Part of a small language model's weights.
Size: 9 layers, MLP 1920 SwiGLU, vocabulary 8192, 51.3M parameters.
Architecture: rotary positions, untied embeddings.
Each number is 50 + 10 x the weight over its row's rms, rounded and kept within 0 to 99. Layers, rows and columns count from 0. The size before them is the row's rms in percent of the matrix's.

# layer 6 MLP down (transposed), 1920x576, rms 0.0438, rows 433-457, columns 0-95
098:38 45 71 56 42 64 63 55 59 37 43 59 56 50 46 47 56 51 45 48 51 52 52 45 38 44 58 65 53 51 55 56 41 52 37 51 57 47 46 41 64 54 47 44 59 66 47 42 45 47 42 54 50 51 66 49 36 71 31 46 69 26 56 51 39 39 43 44 47 60 58 66 48 35 59 57 43 44 59 58 64 40 43 52 45 48 50 47 51 22 47 49 42 50 56 61
104:53 61 42 34 48 63 46 60 49 54 56 53 45 54 41 38 38 63 56 40 71 47 46 34 44 49 46 48 35 32 48 53 26 56 47 56 60 55 59 46 29 64 36 51 51 51 67 60 56 38 70 42 60 38 60 58 31 63 40 59 57 42 53 53 68 36 30 50 53 39 39 39 45 51 57 56 42 49 38 47 55 55 51 25 51 52 59 49 59 46 43 53 51 46 54 50
097:34 46 58 45 51 36 60 52 57 76 52 40 50 63 44 54 55 55 50 43 35 60 33 53 58 60 42 56 56 47 55 26 58 48 55 53 51 71 50 63 33 29 33 36 37 50 50 42 54 29 54 48 60 47 51 54 54 37 52 46 43 54 46 47 57 50 65 50 56 52 31 35 45 34 43 59 45 30 56 51 58 52 59 43 67 53 46 42 51 35 61 49 60 63 43 64
102:57 53 43 49 38 48 39 39 52 69 47 48 62 49 46 54 52 50 56 43 47 48 28 44 28 69 59 71 39 58 62 57 48 57 49 42 30 61 57 56 65 48 48 49 43 70 60 53 47 55 46 44 48 47 38 44 55 70 41 35 54 57 57 52 47 59 48 29 33 65 45 40 55 48 54 38 48 63 27 46 40 52 46 50 78 46 47 72 49 43 34 52 55 61 45 57
106:36 50 47 56 61 64 54 57 34 40 56 52 51 41 52 32 58 67 54 21 64 47 41 45 45 45 48 54 48 42 55 65 53 66 42 46 40 41 28 49 61 35 39 73 44 68 68 73 35 53 60 30 40 58 44 59 48 70 37 36 47 46 43 45 38 58 49 41 65 36 71 54 42 34 46 40 55 52 59 47 51 52 55 58 46 49 59 58 51 47 58 27 49 42 40 49
096:48 56 56 66 50 31 66 52 40 53 46 51 60 41 77 44 45 56 42 39 50 47 40 54 56 68 57 57 50 60 75 56 59 54 25 26 70 21 44 56 55 45 53 52 52 25 45 40 53 55 59 59 55 48 48 65 60 53 42 60 41 61 52 37 42 52 35 50 40 46 53 57 62 44 66 45 55 60 30 33 46 51 56 41 46 53 60 58 55 32 51 54 40 62 42 47
101:64 47 54 59 38 45 62 48 42 39 61 55 60 51 55 40 54 57 56 35 52 46 58 70 64 45 41 53 43 63 54 45 41 61 50 59 51 40 57 32 53 28 45 45 75 60 70 59 52 41 40 43 71 56 53 68 46 62 46 58 63 49 58 58 14 55 30 46 58 45 54 46 68 68 52 52 51 44 49 37 53 48 57 55 53 45 57 37 49 51 24 51 46 46 66 59
095:44 66 52 61 67 40 36 63 37 38 54 52 51 45 71 56 40 63 40 39 39 52 54 45 54 42 60 44 59 54 50 49 60 53 41 37 45 53 37 35 44 56 46 45 38 39 45 30 50 44 75 30 60 44 56 43 51 33 34 58 59 57 62 61 49 53 44 41 48 44 55 61 60 40 40 45 54 41 42 44 71 60 53 59 40 33 47 49 48 36 41 61 42 61 26 50
096:36 58 62 52 58 48 40 63 65 36 43 57 51 52 47 42 40 61 39 46 38 38 54 54 39 49 56 40 56 54 56 56 42 60 58 64 55 57 52 43 69 46 48 40 54 44 36 47 32 57 57 56 62 41 52 42 35 62 48 55 46 28 51 51 54 34 58 61 32 44 62 36 45 59 55 45 39 58 82 59 33 56 48 52 44 39 60 30 57 44 48 47 48 60 52 52
101:57 46 43 75 29 58 35 48 43 51 53 45 36 52 65 60 43 33 47 45 58 54 45 50 44 24 54 53 55 52 83 47 53 47 55 57 52 47 44 42 77 32 33 61 55 38 28 32 48 36 69 65 57 61 70 49 49 58 53 57 46 38 44 50 40 46 42 54 49 48 55 36 51 31 34 48 35 34 41 53 43 31 48 57 44 48 42 65 42 52 33 57 52 56 43 44
093:32 41 55 51 49 54 56 55 47 53 44 66 55 35 53 59 40 45 66 33 44 61 52 45 70 69 50 41 42 40 53 61 44 45 59 42 42 46 40 37 58 49 42 62 47 44 48 54 49 47 53 57 65 53 42 50 53 40 53 40 37 50 53 61 69 63 48 53 60 49 54 63 56 52 59 49 58 52 54 46 43 52 40 67 65 46 46 34 49 51 67 53 64 69 56 43
101:37 50 35 74 66 41 61 52 52 50 34 33 59 43 58 38 48 53 34 57 39 62 51 56 51 52 48 58 64 59 38 57 60 33 41 42 41 59 57 36 70 53 52 56 48 63 56 51 61 48 33 42 51 40 34 56 55 54 41 48 40 50 33 61 46 47 51 33 29 36 60 40 38 45 58 51 49 57 57 43 49 51 37 48 47 42 72 40 60 39 46 42 55 45 44 60
102:43 54 37 45 29 57 54 52 27 51 31 65 36 61 55 59 68 63 30 55 35 54 41 38 69 34 46 43 47 62 57 54 50 57 55 44 52 43 57 48 38 63 43 51 42 50 51 53 47 48 61 49 42 75 59 52 71 49 50 65 39 49 57 45 50 40 62 70 48 51 59 70 59 48 41 38 48 51 49 47 38 59 50 42 65 49 56 62 57 60 41 41 48 50 50 55
103:47 51 50 43 40 51 43 41 52 62 64 64 45 68 54 36 45 73 50 50 36 58 37 43 56 33 35 46 66 69 50 68 55 48 49 53 47 61 52 46 58 58 32 49 62 53 40 62 43 53 51 47 45 36 46 43 33 58 50 58 47 57 65 57 62 57 34 51 55 56 48 50 32 36 83 52 38 46 48 42 34 53 61 43 45 50 53 59 47 59 47 64 59 57 45 45
101:44 38 41 57 45 64 66 63 56 55 40 54 65 53 38 59 46 42 61 62 54 55 48 28 54 52 44 61 37 51 57 52 48 40 58 44 42 62 33 58 37 50 48 53 45 59 38 47 51 29 48 39 39 60 43 48 51 57 50 49 49 60 55 42 46 55 48 41 46 60 40 46 45 51 48 41 59 65 49 52 44 57 63 47 51 27 55 51 49 54 64 55 46 39 46 60
103:68 37 63 41 44 60 56 60 68 49 36 55 57 53 65 39 36 60 55 49 45 58 35 71 43 31 35 46 57 49 48 49 43 36 35 49 52 53 54 57 52 43 52 61 64 55 55 68 45 53 42 31 37 32 47 42 41 52 44 42 47 55 55 55 46 63 46 61 58 49 75 73 50 56 55 48 51 19 54 65 34 58 19 43 48 52 60 50 46 50 34 34 52 48 44 31
102:44 46 46 29 64 44 41 53 57 50 41 46 52 46 64 59 39 45 37 57 36 43 61 53 56 47 48 61 44 38 63 49 46 48 43 59 29 46 65 52 49 47 52 55 60 54 74 43 54 60 48 40 34 44 32 51 60 45 46 76 46 55 46 41 61 58 33 43 44 48 36 51 57 27 65 66 52 50 35 42 35 47 56 61 67 64 62 54 65 47 37 31 52 55 69 55
097:66 59 53 49 53 53 50 60 53 45 36 47 37 45 53 48 62 42 53 41 45 38 59 31 56 35 58 30 65 31 46 49 51 52 50 44 45 60 54 64 57 66 56 48 52 31 47 53 53 52 56 31 60 47 56 58 56 45 60 57 84 50 46 43 38 39 55 35 44 51 34 54 57 54 69 61 47 51 28 42 49 55 38 52 50 54 65 48 47 50 61 50 54 37 45 56
097:42 48 57 34 48 53 54 59 49 60 64 62 50 61 45 50 39 47 59 78 46 36 48 51 40 33 60 41 38 58 47 48 47 62 51 55 69 53 35 48 19 60 49 50 52 50 51 49 55 49 64 58 44 56 43 71 51 34 43 56 80 45 64 55 52 54 57 45 52 50 46 56 55 51 23 53 49 55 55 46 63 66 31 41 45 43 60 65 47 47 43 47 57 43 41 60
103:27 50 48 45 44 35 55 56 40 38 55 29 57 59 60 65 52 49 48 46 52 50 46 34 56 45 51 35 46 49 43 53 75 30 44 48 44 47 50 50 55 51 49 61 51 64 41 51 58 53 44 45 66 42 52 55 41 42 63 39 27 44 63 61 52 61 41 42 46 59 60 61 46 54 63 50 38 61 44 64 47 73 40 74 31 51 34 63 35 52 60 50 30 34 46 48
095:35 35 56 38 52 29 51 48 36 56 52 61 52 44 43 32 49 61 39 38 61 31 57 44 54 43 54 47 48 56 44 48 42 66 44 30 52 61 43 35 57 45 55 54 51 49 58 60 61 50 54 48 43 40 42 58 57 33 47 40 46 52 45 44 35 55 31 36 53 52 43 29 28 56 46 51 60 49 52 35 57 44 56 45 48 72 41 41 45 67 21 53 48 25 57 55
096:51 52 46 36 57 51 33 37 39 47 51 71 51 44 41 35 45 43 55 53 71 46 57 49 39 45 58 50 63 48 41 38 51 47 46 44 58 48 67 62 18 50 63 38 55 55 48 32 51 36 41 53 29 54 49 42 37 49 48 62 57 43 34 49 44 45 36 46 55 70 51 47 20 49 65 44 52 26 52 43 61 38 35 30 42 44 38 36 54 49 63 54 53 52 72 49
102:54 41 38 39 42 53 56 51 46 46 56 47 35 64 51 32 33 49 51 47 66 41 32 61 44 29 33 46 49 52 42 44 53 53 45 57 54 35 45 52 44 43 44 60 56 49 53 52 56 52 59 41 41 36 58 67 70 50 55 77 63 51 59 36 52 46 46 37 48 59 45 49 49 39 55 61 35 64 47 38 42 46 53 63 49 35 63 46 65 58 33 50 51 46 52 56
099:41 49 63 58 41 58 54 42 45 56 56 68 33 53 53 52 52 69 52 48 56 35 62 61 59 53 56 63 35 58 59 61 43 54 54 50 66 45 47 47 33 41 54 52 71 57 49 51 39 41 51 55 55 42 51 51 47 36 38 49 62 51 32 41 40 45 57 33 27 56 61 44 43 48 38 59 56 32 47 59 51 60 56 67 37 38 58 51 33 71 55 73 46 47 52 72
099:58 29 41 53 48 50 52 34 48 36 57 41 45 52 64 75 45 46 53 35 50 48 33 56 64 46 48 38 34 17 51 49 34 60 57 52 67 54 59 61 53 42 57 52 28 63 60 52 57 62 65 42 57 64 51 37 39 62 58 46 38 49 43 48 66 46 54 53 43 57 47 69 60 48 45 45 42 58 68 62 42 49 66 43 55 64 45 45 65 70 37 48 60 33 53 56
# layer 6 MLP gate, 1920x576, rms 0.0441, rows 434-457, columns 0-95
102:47 21 58 53 51 68 51 43 65 54 66 59 61 50 54 47 46 33 38 44 52 52 40 44 38 33 27 42 49 56 49 54 56 39 55 46 56 40 43 58 43 66 39 40 44 55 78 50 60 52 53 45 53 48 39 66 58 40 28 35 68 33 43 41 50 37 46 50 59 73 40 59 51 57 52 39 47 35 49 44 57 43 40 47 37 35 61 71 39 54 46 51 45 39 52 30
088:64 54 59 52 49 40 52 50 31 39 60 43 46 59 43 68 56 74 43 27 33 61 43 40 76 49 52 51 61 65 51 54 43 45 55 38 58 27 35 65 42 52 52 56 42 43 49 54 70 41 53 56 43 55 53 55 57 60 42 54 68 38 54 59 36 60 56 47 42 48 53 50 37 42 61 61 62 56 67 36 43 57 43 55 45 67 46 43 35 56 50 44 53 36 56 67
098:42 45 46 53 61 45 69 59 53 37 45 48 44 24 70 36 58 57 50 57 51 64 61 29 44 48 65 64 69 64 40 68 48 65 49 45 49 52 59 50 46 38 56 48 58 49 42 51 36 52 40 59 35 51 67 55 55 48 39 56 39 49 48 47 40 68 47 53 57 48 36 56 67 27 62 47 59 56 57 54 58 47 47 56 60 67 54 13 44 20 51 41 54 40 53 46
102:45 45 58 69 64 60 71 64 26 30 64 46 58 47 53 46 48 62 45 40 40 52 57 58 60 18 51 61 41 43 41 38 51 47 31 74 39 30 62 50 54 33 48 56 50 49 44 58 47 44 38 36 46 62 41 56 61 58 41 45 46 52 56 46 61 41 39 51 50 50 54 46 57 40 59 39 58 45 53 50 68 55 35 53 51 49 58 38 30 38 58 45 60 53 36 39
098:60 59 52 56 38 52 49 68 61 51 46 49 41 54 37 62 53 42 40 52 55 42 36 38 54 49 38 39 47 49 64 39 50 58 45 53 47 48 61 34 56 30 53 56 48 58 45 55 61 40 53 49 47 42 48 60 48 41 69 47 42 45 48 71 50 58 52 61 41 27 34 51 46 28 66 56 55 37 55 33 47 53 44 48 50 45 49 36 57 35 46 38 50 41 33 57
103:51 60 58 62 75 35 59 62 45 50 49 46 34 40 63 61 43 38 57 51 38 53 33 39 46 41 57 48 50 38 45 60 39 55 37 63 53 52 48 48 58 34 51 64 39 54 50 49 60 52 50 49 48 43 51 41 47 60 47 45 44 59 40 40 69 59 50 61 41 64 57 55 43 51 39 50 63 43 69 49 53 57 50 42 41 59 51 45 44 53 41 53 60 45 51 50
096:43 55 42 55 38 56 60 33 53 65 35 43 51 46 67 50 63 61 51 34 56 49 44 38 45 65 44 40 29 59 59 48 50 49 53 35 52 40 44 56 57 41 65 61 59 48 71 59 36 57 58 55 41 41 64 49 42 52 43 46 40 45 44 50 43 42 53 51 36 44 62 46 50 29 45 52 63 54 62 60 54 37 51 52 60 62 38 47 47 39 51 55 27 52 43 60
097:58 40 62 51 55 45 45 54 50 39 60 46 52 50 54 48 40 42 39 59 35 34 30 63 51 40 60 53 46 55 59 58 34 68 52 62 29 52 52 58 60 55 45 55 44 48 55 73 37 45 64 48 35 52 57 78 57 50 54 38 35 39 45 45 39 29 44 69 72 55 60 51 50 47 59 42 49 59 54 53 56 49 51 60 54 45 47 46 44 34 57 48 50 52 44 74
098:57 28 19 53 68 39 65 48 45 54 59 55 50 73 55 61 44 46 50 54 42 48 54 58 45 49 44 41 65 59 40 36 50 55 42 67 46 50 47 45 46 56 59 47 54 46 41 61 64 55 56 35 54 51 45 44 64 41 55 46 47 60 40 35 60 38 63 60 46 62 50 39 64 47 59 37 50 58 50 49 57 51 63 35 45 55 38 50 55 49 45 49 49 40 49 33
098:43 69 40 58 54 36 54 61 56 33 59 61 46 56 46 46 61 56 63 62 25 53 58 47 39 56 42 44 50 53 55 36 38 66 30 41 31 39 56 45 54 61 59 63 58 60 62 49 50 53 55 46 30 45 61 37 56 61 45 60 44 46 50 43 33 61 45 32 48 57 62 66 40 52 45 51 43 45 52 49 47 41 40 40 51 49 40 42 58 41 59 44 44 33 49 46
101:35 69 54 59 60 65 42 68 48 61 55 39 57 39 63 40 58 66 45 33 51 45 52 31 52 26 57 40 41 49 61 45 64 48 62 41 47 48 47 71 42 47 41 72 55 37 55 33 58 49 38 55 46 78 60 38 54 56 39 47 46 47 56 44 61 46 45 48 65 47 40 30 54 52 53 41 44 52 46 31 66 58 45 62 50 38 49 43 57 62 46 56 32 46 50 60
104:41 56 30 47 49 31 64 44 61 51 28 58 38 49 43 54 58 53 57 52 42 59 39 32 62 34 60 65 57 44 65 42 58 61 58 47 40 43 52 42 35 66 57 56 43 28 54 45 51 53 60 42 38 53 49 61 58 54 50 68 42 39 41 57 43 53 47 67 48 60 49 49 58 75 38 42 44 53 42 51 43 67 53 55 39 48 55 43 57 50 67 50 50 65 50 42
100:50 55 36 68 44 46 39 53 46 31 53 54 73 60 44 42 50 49 48 63 54 50 49 51 65 50 57 65 77 66 54 49 62 40 31 42 56 58 58 66 53 47 47 42 51 47 44 51 61 29 59 53 56 51 49 77 57 66 33 32 61 37 50 44 53 46 52 51 36 59 58 50 42 64 59 43 16 45 58 53 54 54 51 47 72 67 55 47 55 40 45 56 50 58 36 39
099:56 45 28 54 29 52 50 42 38 47 61 41 61 45 44 34 50 31 51 49 40 59 34 55 66 63 42 63 56 48 31 74 62 46 66 42 50 47 37 43 55 62 42 67 44 75 54 60 62 47 51 53 50 54 47 67 50 42 50 41 72 63 46 40 49 44 46 38 72 60 50 43 33 45 53 59 57 51 50 39 53 59 62 48 49 33 62 37 52 44 54 56 50 57 55 43
099:62 27 47 62 42 51 52 55 59 45 59 52 35 46 50 59 36 46 35 51 51 37 29 27 52 42 49 41 48 58 47 56 59 44 45 45 56 54 39 46 48 54 47 63 59 58 48 66 45 52 56 44 50 68 69 51 65 50 39 38 44 44 51 45 47 63 56 45 71 35 61 53 59 50 55 59 53 41 52 41 50 40 32 42 36 46 33 58 48 55 54 51 59 68 59 44
099:46 62 52 54 58 25 42 57 60 38 33 56 30 47 38 39 43 44 59 55 26 52 56 42 42 50 47 48 59 44 49 45 68 64 59 53 58 64 47 43 49 51 51 51 64 61 57 55 62 82 46 48 57 49 69 57 41 54 61 67 33 53 58 45 39 53 53 46 46 60 47 41 57 54 61 62 79 53 55 46 43 65 45 66 29 35 62 61 61 52 45 57 38 42 65 49
097:37 56 40 61 44 32 52 46 49 51 63 59 47 64 46 49 61 37 53 68 42 55 58 62 45 39 60 31 47 55 55 73 45 64 64 40 46 32 71 44 52 55 60 40 61 51 53 34 63 34 44 49 46 53 48 44 37 28 43 42 42 63 64 70 27 59 41 46 67 53 35 34 58 47 52 63 46 37 59 57 56 57 41 43 44 47 70 56 36 36 64 58 56 41 47 50
097:69 55 57 50 53 52 60 39 50 49 70 49 58 49 47 57 47 41 47 57 41 32 57 48 47 45 47 52 49 49 24 62 56 61 49 47 64 41 47 76 47 59 50 58 34 33 51 50 64 64 66 60 50 68 57 69 41 51 52 57 54 57 74 53 46 42 57 45 57 55 32 57 53 47 43 47 45 48 46 68 64 76 35 50 59 47 57 56 44 39 58 36 48 65 58 66
099:56 54 71 43 29 38 66 42 61 52 45 55 39 60 56 50 49 65 51 32 36 43 44 48 81 34 55 56 42 24 53 42 39 57 55 40 53 48 51 38 31 57 44 27 53 54 69 38 47 57 53 48 43 56 52 51 75 53 50 46 53 61 61 47 53 63 37 62 31 49 56 43 44 60 42 57 33 65 44 35 70 45 39 60 74 44 50 44 41 52 66 54 44 54 47 51
095:41 47 45 37 48 55 50 46 58 50 40 60 37 54 51 74 38 45 72 72 68 39 62 54 42 66 59 52 47 51 65 51 60 58 57 51 49 57 48 47 36 42 58 47 49 45 38 72 61 42 44 71 48 53 40 48 49 57 67 52 50 74 69 41 51 60 50 45 59 62 57 55 41 37 56 61 23 54 56 65 30 37 60 46 42 39 37 63 44 44 56 53 27 42 58 48
098:53 53 34 49 56 53 53 24 72 50 48 44 64 48 64 48 35 25 45 60 43 42 57 66 44 62 45 39 67 48 64 45 46 40 64 49 40 51 55 54 56 34 48 46 59 36 48 49 50 47 50 53 25 71 50 53 40 47 46 57 39 48 49 48 44 59 54 45 37 61 39 54 40 54 60 56 46 36 51 50 63 45 65 50 54 68 35 42 42 60 54 28 33 50 70 67
105:59 40 43 47 63 63 55 42 52 56 55 60 44 49 45 44 51 43 67 54 54 28 58 42 37 33 59 46 35 62 51 33 51 49 47 54 55 56 42 52 45 47 42 41 51 56 56 50 59 47 56 50 59 44 26 57 57 54 42 60 57 44 40 60 30 62 48 75 54 31 47 53 71 34 61 44 51 24 55 36 52 51 48 61 52 39 48 65 51 55 43 37 60 42 42 56
102:45 61 57 46 56 67 53 46 47 33 60 40 54 59 43 53 47 53 58 34 63 57 35 30 67 42 41 48 41 53 52 26 40 80 40 38 46 40 51 54 29 54 39 45 67 53 57 45 51 31 47 69 34 53 60 49 39 41 57 53 70 77 44 37 26 50 58 57 37 50 33 50 81 51 55 55 38 52 53 47 44 53 56 60 48 60 59 55 69 52 30 58 53 55 40 40
100:54 48 45 67 59 42 56 65 54 48 73 38 32 39 42 58 54 54 53 47 61 55 43 29 65 45 55 32 53 57 45 37 37 39 50 56 53 35 50 39 60 55 33 55 56 45 56 65 70 53 50 47 50 46 62 55 48 45 55 38 30 67 47 57 41 64 39 50 40 64 60 49 66 51 58 45 56 42 65 56 57 58 39 56 58 55 46 50 36 68 43 49 45 58 53 44
# layer 6 MLP up, 1920x576, rms 0.0461, rows 434-457, columns 0-95
103:60 29 63 63 55 52 36 61 47 35 59 52 58 43 54 48 46 49 44 51 52 59 48 45 54 26 52 46 66 62 56 37 45 43 48 49 48 39 63 46 46 52 61 47 40 60 52 49 51 52 63 59 50 44 57 38 44 54 60 58 52 48 45 38 52 51 57 45 48 39 52 75 48 61 34 41 61 44 52 40 20 48 55 40 63 43 62 51 29 50 56 56 56 46 38 70
095:34 49 43 48 39 61 57 72 42 61 46 49 59 59 30 61 45 80 59 46 35 70 35 46 46 63 38 61 56 58 52 24 57 53 55 43 53 68 50 52 41 39 43 32 32 63 57 36 59 44 60 39 63 49 55 54 55 33 60 47 28 62 41 51 62 66 62 34 49 39 33 31 36 38 51 59 38 51 52 38 53 47 54 47 54 61 51 51 52 45 60 55 45 65 57 52
102:41 56 54 42 53 48 50 44 51 46 60 57 62 55 39 48 47 50 58 34 41 52 48 48 57 69 55 54 64 66 35 43 47 51 47 55 47 42 47 53 54 46 58 39 52 65 41 46 73 52 53 39 49 45 62 62 41 41 38 52 60 53 55 41 32 58 72 52 46 64 49 64 37 50 65 57 54 55 56 63 57 50 36 50 54 42 50 54 43 64 41 48 39 38 61 60
106:51 50 46 41 34 41 52 38 39 64 48 53 51 37 38 60 48 65 50 33 62 53 37 54 44 46 38 70 66 50 57 66 56 48 53 54 39 42 41 40 47 41 37 51 45 63 59 41 42 31 51 59 54 50 47 48 64 56 22 32 51 44 33 44 63 34 39 49 51 47 53 72 57 50 34 54 49 37 51 42 65 37 56 43 46 59 55 61 41 48 51 55 33 53 35 57
096:48 38 49 47 56 40 47 52 52 48 30 52 48 50 36 60 49 55 36 53 63 39 54 37 42 60 34 42 39 34 42 78 52 56 63 55 44 60 44 39 57 49 42 29 46 49 54 43 69 48 21 64 53 32 49 55 41 46 38 44 48 32 29 66 56 44 50 38 37 60 62 72 55 51 36 66 37 53 40 43 48 61 44 56 57 52 55 66 59 45 62 61 64 49 50 47
102:55 32 59 41 52 48 59 49 52 47 33 58 32 48 52 39 46 70 44 42 53 59 46 25 53 60 42 56 51 45 54 60 51 49 46 43 60 56 64 33 48 61 43 44 63 41 59 33 54 45 51 21 53 43 56 37 45 55 50 63 54 47 60 58 32 42 51 71 52 53 47 45 45 41 70 43 57 63 46 33 54 47 45 32 44 44 41 64 52 42 57 36 33 53 55 45
093:43 33 56 46 41 30 57 49 41 51 67 42 68 55 39 59 58 51 47 48 36 59 53 47 39 48 62 55 40 51 43 50 44 35 52 43 44 51 57 49 52 51 43 37 38 68 52 41 55 57 43 48 56 51 57 58 53 54 70 49 40 58 58 49 36 36 58 50 48 54 51 44 67 46 56 51 34 55 55 58 60 45 52 68 43 53 51 75 69 54 52 59 39 35 62 66
096:56 32 37 57 46 56 45 60 56 41 43 46 41 56 46 73 37 45 47 51 56 58 45 28 58 44 45 66 41 37 45 55 52 45 45 53 46 61 44 55 41 67 57 59 40 59 28 58 59 48 48 46 34 48 41 45 51 41 72 58 35 50 64 59 54 50 44 54 61 48 47 40 55 42 49 48 44 58 53 54 49 52 37 28 47 52 53 83 53 71 62 56 62 48 39 65
100:64 48 65 57 36 61 49 48 51 40 46 40 73 60 55 46 41 65 39 40 54 42 40 60 43 47 45 39 49 49 39 48 50 38 63 42 73 71 45 53 48 51 57 34 43 63 72 37 54 59 51 45 48 58 49 62 50 47 57 57 54 58 55 34 39 52 58 70 37 54 46 59 30 48 59 62 50 52 70 45 61 49 38 35 37 61 43 42 47 38 67 47 64 28 44 49
092:58 45 31 68 53 65 55 57 62 55 35 43 32 50 48 57 42 41 61 36 48 30 41 51 49 59 46 67 54 56 50 59 26 50 40 54 46 51 53 48 63 52 41 53 56 66 41 42 44 46 42 43 45 56 39 41 52 41 51 57 46 33 49 20 56 45 53 54 52 64 53 36 41 43 49 57 70 40 42 55 41 52 68 28 44 45 49 59 65 51 65 56 41 34 36 48
098:66 49 62 47 45 53 57 45 34 56 66 57 46 48 53 56 36 49 52 52 56 50 49 45 51 34 47 42 47 64 37 52 39 24 53 51 52 48 48 61 33 46 49 52 54 50 64 42 49 76 36 44 45 54 59 44 67 43 52 41 43 47 48 54 53 63 47 67 43 49 54 34 61 53 61 47 44 64 31 51 63 39 52 54 46 57 56 46 44 50 44 58 45 51 51 38
101:40 55 37 75 65 38 51 45 46 58 37 47 50 39 45 55 41 65 62 59 50 37 51 50 53 61 57 58 50 46 39 55 43 49 45 55 39 64 51 51 51 35 45 53 64 38 27 47 42 47 30 52 37 56 35 58 58 50 37 46 66 51 51 50 50 55 53 43 62 42 46 42 52 50 60 42 48 47 44 60 42 44 52 44 36 51 55 44 63 65 61 55 45 43 68 42
103:60 57 48 63 53 51 45 46 48 53 50 63 32 66 57 44 37 66 54 66 54 48 56 50 54 32 39 55 56 56 65 59 52 59 54 40 52 59 53 33 43 41 40 18 58 45 61 62 38 61 48 44 38 60 44 58 72 47 58 44 50 45 50 45 57 45 50 57 49 41 36 40 61 65 51 59 43 20 43 53 46 48 53 52 34 64 51 48 55 51 47 65 44 51 41 62
100:46 50 58 39 63 60 72 58 53 65 54 41 59 48 44 53 42 46 62 58 52 43 58 61 62 32 43 56 56 57 36 60 54 40 46 45 68 39 55 54 54 66 24 41 47 65 51 39 75 51 52 21 66 48 45 50 35 41 46 54 45 66 52 65 48 59 42 54 47 61 38 45 49 41 44 54 50 43 35 49 63 52 57 51 53 37 48 48 43 35 48 59 69 55 47 43
102:47 46 55 53 34 35 52 56 49 69 34 48 32 61 64 55 62 52 59 52 49 32 41 66 64 52 47 34 60 49 68 59 54 53 45 69 43 43 48 31 58 53 52 46 61 48 47 42 52 60 52 34 45 36 54 49 59 45 47 49 37 41 53 45 53 62 32 66 60 55 59 64 71 34 58 54 56 44 49 44 54 30 40 41 41 51 49 46 50 56 37 21 37 54 38 55
100:34 55 60 57 43 31 45 57 35 56 51 56 56 58 45 56 59 43 35 56 55 61 55 47 39 38 41 54 65 34 45 59 41 55 42 58 63 71 42 45 47 56 54 56 43 29 49 56 50 61 47 55 50 61 68 37 46 55 38 40 52 51 55 56 38 66 45 39 41 51 42 53 77 49 61 51 66 47 47 21 61 33 41 50 59 51 43 55 52 45 43 48 45 35 33 66
094:67 63 51 68 46 55 66 56 57 55 63 54 50 75 42 47 54 46 53 47 49 50 60 44 57 71 32 62 57 51 29 45 47 44 54 56 45 45 33 46 58 56 64 69 54 60 60 53 34 40 52 68 50 62 54 26 63 60 50 82 61 53 49 49 55 55 46 57 40 51 47 44 42 57 48 50 41 60 49 38 52 38 52 39 45 42 37 30 43 46 38 51 47 54 36 43
103:63 49 50 52 35 50 53 44 32 46 48 56 35 83 41 60 51 58 48 47 33 42 42 60 57 46 55 52 68 59 40 57 52 60 52 53 63 44 34 46 33 47 27 55 59 36 43 43 68 64 53 51 39 55 41 55 57 55 43 52 78 32 55 52 47 46 56 37 53 51 45 43 53 58 40 48 54 57 66 46 66 55 54 64 37 57 59 50 47 55 35 30 58 52 66 62
102:32 45 64 44 66 56 43 58 64 72 46 49 49 60 52 67 52 57 63 46 58 48 46 29 33 52 46 42 59 53 31 39 65 50 54 46 50 45 52 51 47 40 53 49 46 45 47 65 51 39 56 52 53 54 62 45 46 45 59 29 39 42 40 47 57 56 34 34 54 36 42 51 28 32 48 59 49 60 55 52 60 55 56 41 43 56 47 66 64 51 52 38 37 58 52 55
093:49 57 41 49 42 49 47 43 53 49 54 60 50 41 39 43 59 56 53 56 50 46 59 43 39 31 65 25 44 46 47 45 59 59 66 74 57 59 54 69 50 50 45 47 45 43 58 38 39 66 55 32 55 37 38 55 63 70 58 62 44 36 38 44 54 52 36 40 49 41 52 54 49 59 56 60 64 38 79 50 41 41 44 52 56 40 47 50 63 46 53 51 44 56 50 33
098:47 46 43 35 56 56 58 58 62 51 53 48 59 43 51 52 78 41 50 49 64 57 41 51 45 58 47 37 43 47 64 41 46 53 46 63 59 55 45 53 39 48 44 47 49 66 38 54 73 53 58 41 52 54 41 38 46 55 50 51 50 57 51 49 46 41 50 63 37 48 68 70 51 59 61 37 54 41 52 45 55 20 27 59 41 42 69 56 59 52 53 43 54 65 49 47
102:63 39 31 55 41 64 66 42 39 46 66 59 54 53 43 60 47 51 63 37 51 34 62 58 51 55 41 45 34 36 64 35 54 81 69 60 40 68 44 54 53 47 66 44 46 51 50 53 35 45 61 46 45 46 65 51 52 56 56 52 34 50 31 60 16 57 70 50 56 46 50 50 43 50 55 47 50 55 51 59 48 72 60 48 37 53 72 47 46 46 46 54 44 48 56 29
098:54 45 40 38 47 57 41 56 40 39 42 57 53 53 50 54 56 71 62 52 45 46 44 57 57 31 42 54 26 59 31 48 53 49 49 42 39 44 49 35 59 68 38 52 33 55 47 48 55 59 57 43 47 48 38 53 42 58 56 45 28 39 52 51 39 39 38 55 38 64 31 49 29 36 59 36 35 31 46 58 46 64 43 39 29 52 59 50 51 51 52 37 65 39 54 59
100:81 67 55 43 40 38 73 49 52 51 57 50 46 60 54 44 45 33 47 36 39 56 70 56 50 45 60 64 45 52 51 56 61 44 41 34 52 26 48 60 46 58 60 52 51 40 33 52 39 55 51 52 32 41 52 25 69 49 47 45 59 58 27 42 34 64 38 58 62 53 42 64 57 52 43 60 43 54 38 46 46 47 51 46 36 64 62 32 53 38 68 55 37 55 42 44